config.yaml
intermediate_size: 256
init_std_up: 0.0752
train_tokens: 91780000
Each number is 500 + 50 x the weight over its row's rms, rounded and kept within 0 to 999. Layers, rows and columns count from 0. Numbers have three digits each. The size before them is the row's rms in percent of the matrix's.

# layer 8 MLP up, 256x64, rms 0.201, rows 218-255, columns 0-63
091:527425463501517507502535561530600589480463549443521498507508488505453478428476481512575508445573358537494453528453503591473598520505556522548482479471538475525495410522529492567504468518581637
093:488472499420504564447474476534571483498488506443512513377532477588503407428472407455554560537555571446518508425424497545526551507495522507415501486500555469425452383453434502497502521586504491
109:523568559500440471469554612376523531485443540463538565568454553472540561555496528480532441496444554473448467482516508410430472477467575510574435496623452530457577575522496511523518511458490509
122:489495380485512481560496502521483460494524492399495432511483406474372514407557444501520524581503459427467443496417461452465501510492588547558578491532457492518456516515420477528497438594519433
105:518524575454512498546575515464418491528519438438498482518475453376386466583454509509533423511519452524481525530548511454498517495441522530482546385523444373530441501546438430492498410539526467
119:471512492443498446454486480523449533547489451440508393522541443471554553418524504480534509497462498541570526561510501487440547591407442585424564536471529481634454481580523486584520491582553534
088:549557494523516490549515451508587510570553509591539540518448486523490556452472429534418538497470413537545498395521499506489485576492564475524557522611462573580553418558460584506469558428545492
108:571467562424485497551503576531448477479476531496552439484447470512462469482446577386538538442428502537471573440474481469318526506452525501497445610507505543563489500507477513577563466513503494
103:575413482487490422388541639454424444440511515523453496537548495474536529530494494566485480417449470393534503549534440431467477435479517489542469460547455459477417514477499398473492460498442524
100:472513524474505558488558491498518495477516516522410527422441472531394419473483459413431469521472452481447520477485349555412573417484484372462493519491525521538503485474489519486414513595529528
102:504549544492519439458595497538548459417526572502404463560482568503519510491541552479540610546511393478566569432476508525485554511440542556545474517509469454448559495442405452443487419577525486
096:557539480472416520510431480513475460420501501455488422509527478525546426503460474483518544482530487484435385507504463466523476575489507583468512518430413401543537538418346548552529492473447575
094:548492554474402535477494534482444534456519588457585426525493368530526461457501468489535446462533515565412513460444475516511490657516466455411510455459493474541553416472433450498552496522498482
112:503523512419517441469481560462573498479500525518475467491390479407474606515492465570493488547530624483459594477506479469532507542480478534532490430535460471624470515466417534377489498549429522
111:436535530408538528462529505562491504435408525438581452526389462472523522479455427423517524538478548493523474465424527462575419492588565540496501481516513511393552463459482415485539431451467440
083:489436566527578490466475555466461589521424504554623505472483465390588459471545503542492539433512509459531554382483535525494460525479512527478546463558524552504511472492561542589573485421529413
110:542566542473410494428527466551476526508495499465445498538476456549543473563461520468454452441447440480534478438458516524510494456496448479438495632568521504503523342435514387522522461506388505
118:553436490492433431536570535456430491446442541409419490507469547423415474482522483546515440507408543537388556507551507440536537483438478503465467452557524440451396564439497478488493473477425478
110:435491513541470429483553471490468432483465533428451379493476445454519461475443471516418504509421419515436546484485461502434454466536475486568524400519483449525434410366466493462436560520455473
097:461560479511532459485506474457550582531470425523504476475457524596470465481519538520513438460486536479456605492568516496402495564442462483398411483489510523479418436453384481429627515454506504
097:527486566504471481472559527454581501501493541533397515506509508500470425542423547486469441554486476548575593551461566429504518503454536525451327536565500477466395457532521521458560433519489457
094:530471462571550485579502527529525529458463569479604441490541493476489481457552546566474606426560484606586482503521550491519445502449561391531499481458538563581559510412537460511497460561532448
104:458522537495448467448614486497520396421466481546527513563493493528493514572436503432502557497436388381581500491592471498556485454571550501502502533460456518495437514557427446498457425457515450
103:504500554495481513471485469552517399449452568413497463466426471494515510497504478425518508520408444462480463571471452476494404434608493530594505489564424491560520418424413454523477574501418511
106:471482571522549419520478435566544488420443610513426454446443469504380502493575575483513394451496519508460424461550489478527531531452499526519377447534501561528537496533506456473469496550428517
098:487590514470522464505524446420498436488491493470385479433567545527477541542435439530582461545581448489447562519526542411504484548472613592478512541521430563541499524525467480541531575488486405
104:522379445527510415456430473494505453489436458497513486523487467530535594436530524501555577472471511583569454536485551421563502471580529547501434493563413548594544552469519501588536535467536567
104:438519564543526559409490483500490601423422442467481483504521440417418424453466540515469516457475500522550540526598409499563533418435512495415461492488483477410535481481469558465477468566571455
096:490542430557556544487584538447480616525483521480418519522499500449510522536420487470497502430462509519548545565431477458515448367551547531502475509466550442516466442535463508511666563543484525
110:531498468557491592437488499454482511469574533534423430519477441543555529403557588496437520552523496536445510544452511456540446499457565487458507505519475462547583391377468544519570568511469422
096:377504476449518623469468475419528453480503483504391481412478460482482513490446533448528486502413450405563498514498442467507496535449436549465474592484474383471546431435482526555471450499484482
097:433489464549602417451517443422489501479451502364478508542478570490463470409526513473364535547567513506450450501456529510521429551473508468456472553439523542464433507394431512477513546517499487
095:552503580466460529486497585493504522427422588525503381433498493428539470485460466466425554533471408460440472563521502574496448528502517431493432598519432561462475537564552506485551523489404498
092:443479585572489439482531504448379478515452483451523482546566513482454548469408499511564493496508478483521383513583424510532512469407535510445538428497543509551581448559461444560490547447492600
106:494548525510574518420563524435437545431463548520459545489456547510417425520562495561535554436474400513465387509484514439496435527538545382493404565479466574474430499524493528481507449513459507
087:431488545495496497478482513529458490469500485492559454539480456477545453586541534426518549493401456429514539354485530487486556516497437609462540562516558436544486514447379545553449506582488578
098:462488547465514500484499437534517584535556547504490439549559423538562565476567498442495547504546473504441511452509461445595552403410395519453433569528561484551585467410505501564493472497481430
111:486447413574502558515514467457469404345477490463408465536594414513516478435505505511475484484540512436505537455555497502505549528537477523439479470513514424505522510595376460574520558534475469
# layer 8 MLP down (transposed), 256x64, rms 0.272, rows 218-255, columns 0-63
100:527443532534546541532593492495496482563529521506574516464557444585522508543492477427436564418602526509475513547500486471478530459592546412434495404536475502547389448452469400475525505549433511
090:559453564510626488470515543354481433495511491500485547466654552539443524515481498499523539448526528437508414438543483449483456528405512487442540399507546516522542489480504445520565524525464496
112:587548534517517545431560519554570451561460462467576554524502560568456462469479491602449520488563450377421466498463518493465453466545472406484548582553471436433568524521486449494497522433471518
116:375527504504588459519509519579519526471513503501508470502504452453495569535588519523441527565509308501528468493426462571543572579513482544491532522530520523462503466509414551489447470460418457
100:555464592499462505504503503510482467491426474499517499562515481394568448533507585557446522410568564485446462498549486495470504486522561562498569475459565442512514435536414391589468578478563414
138:581521449457464443521587527458556545506475568449555517458510414506613512528465488634494479495515499596518456462479597488505429521544508528474479502444412557471548396484432558488522507523484440
080:423481623474388499486473400507471467511570605518566406427543502518498466575511475467529512510514453504592569526565452430444499527497574477489513510474534559455436461576508541467462471458522544
109:507498496385515501584532474525494434514373508485486484486519523512430484508473574453502586457504526571414483432557542455424543469475457525549495587534548489495405532460534514579556525598552423
093:427497465445520556520529414547556557548557494494440560527412442555450491480467477669470508544484403511538543490493605526554482511479444514451460468637482540494488442492465488514457491499517482
090:517487521556415436521496574408482471469395514434563554465424478478558484564549461515445475521362503517512515414532564423452568554496495504527507479539537500463526519484551614525566440461536483
103:468499446523460482495547417431462507516562580512541450449569571487543506520518584514464398486491402530472547493512472468562515515536521511377451508532531445530520405648496412545537504524472501
087:420523477598527476426400495478486549527464480498537579488486531467504555492523507495516503544476553497498466512454404468534530471569562400540431519515393479528506513530493457370520477612548603
099:501542501486441507567499378425491482435484540523458495531619482526483430553491540533521489557532596492512508460600491461488422451503517552606451420493439591479519474529482626491444480486490496
112:582439491513506547583570524523468454457480532480476473556465498505459480585503454610522550514473432505400520551471469504615465514436538538543402501458535538507486498371476500446404547516427497
103:477481603430476481423535539470418487402551437465554516588513473512457545498537548477596527447480546466533525464495525529470460470530499443524541486557610500478554362472581429508496571534476529
079:478518517558519488596499507473466592493519536490532440481431500569529468537459419449503463430543505439377484412603573448415418513491484492500576554456510500521533437563490513490607551522505542
103:575537474551532527488502510424495523602498448594507438440542495485444554578598540493530455461469559439461524571468527462518434447549489570511452524437594484423416451463547465565487487413512494
113:531470456593454523551505476483452466488518534427495496550485592503504521481434499531475523554457473546437473462588390494565384532530404500469587509554500571590442447521538545412503550542447484
090:521513472481605525492414524486637444456469552589500613423436490527524411576471474452488569495536489461506487457531522521482500474474497421531517524548458476452487502438556607567490435466447465
094:560540541457529425591483530499566520560422527325501579546532505456401480463504460517476480501449563530452484478489515562420494429446484488496501550498495476475558455517564564463450581497562448
096:522536485581412466432507457480613465506442524489488547489450510471389417545553547395494569501480475504581554514521509551514504511553477507537501449486570459501477562416460493530616511490394547
103:490499575541556491492519512498559542572495514361570516482466406461494545420578476506474547484592494508547441561472427505517565505407481481465536512538497460433493511547521387608551490498457441
102:528500561515425478457551522427385511508476523433538531510465529425418514461437531421515457525457639558505562505520446507537434576518564523511519554567449523507518404532502503465534502606443469
091:395479515497447483437507507454570575468635417551475598568431487506466492511584524531495526475425493486541450447507496487454484542611538441592481498445484514409525516559462518516465503453561507
108:505490557450550462533500474558526411437547473613566483453450562524563497556469580530462506516457534453511492552543445494482461507573433485452467494479410508395400447575577523563479517477549430
099:446549504525423457488528551541525536502397474658550418531479521505478550514424596544512505411502428398538484559584578526509484506463468459510509533447534424464562514502532541522504487436506519
094:467502491572551434508580476472538444501521521610524531446473573556523463491421476405534472550417546518512553463451548594467426443565431539554553414403549476460465458570530499483499525516530508
113:497524594484434487519482535448538455431502513441485529509537509502589429512598459497492514562415572488452522433632585577433488429438480421493474522534524460456516512510465595518527492507577441
097:507479553548559483509590452544399489414535534454520558472519528532394559514526434542467434525463466580593503505499570534483485494623533482473496442475523494458523418530393487399496506489443509
126:553575498412503537520506450448531494420428458547546574549486441496524516472442532503465550523452548545512496550468486478363556442556486456541457510536534454527476380420621537521545505575507508
082:512453469518542526523528470439547345506493573583471536534536477503493533571442569468441560468505519551531402556504380428541492501525448456528557397544522414502447506535444539522514471504491551
090:558478519543487473442438480556593475574505532529433426541495536514491485455547495408521552448646501504557445525494477479573515491547485502498552534418453545437581426470489429494508432561530400
098:432535471489540478564425477499491490401481486530562535470484447524566519591506450483523455455488581539415497483539485443538552426534557545533544568519546434445532493413435467588574548492485378
095:461399528410505549611531533542556615511536518494492603477458553423509432409440500490478493463494529553412434440550616519518498509553479506477521463509431488526519494504544520492507507514519392
120:467477566538496474549477466539511437468440504488531597448463563451479470492528451417453514518449483518529493488584521484434435508662481484498495427468402513520619482550597485471546502551543564
078:442447467542544513520441431491545500483588502387538598589536502467473533557461590509524505533501577437522480526498514553487477445488571562575446462589531408498489479460483427434546453410481494
092:399513488525514473473476483559477485468391499485559541453495552510533418511465554499521503558430522581519466409470540573434503422524530449609414497526457492525552557451462547435539435605550529
133:464535480493512404557609470600569520421468538511515541482473501480525470501547510609579490488537368486472527501539538443513554511435490576510556488456446494502470478389537536491443530393475469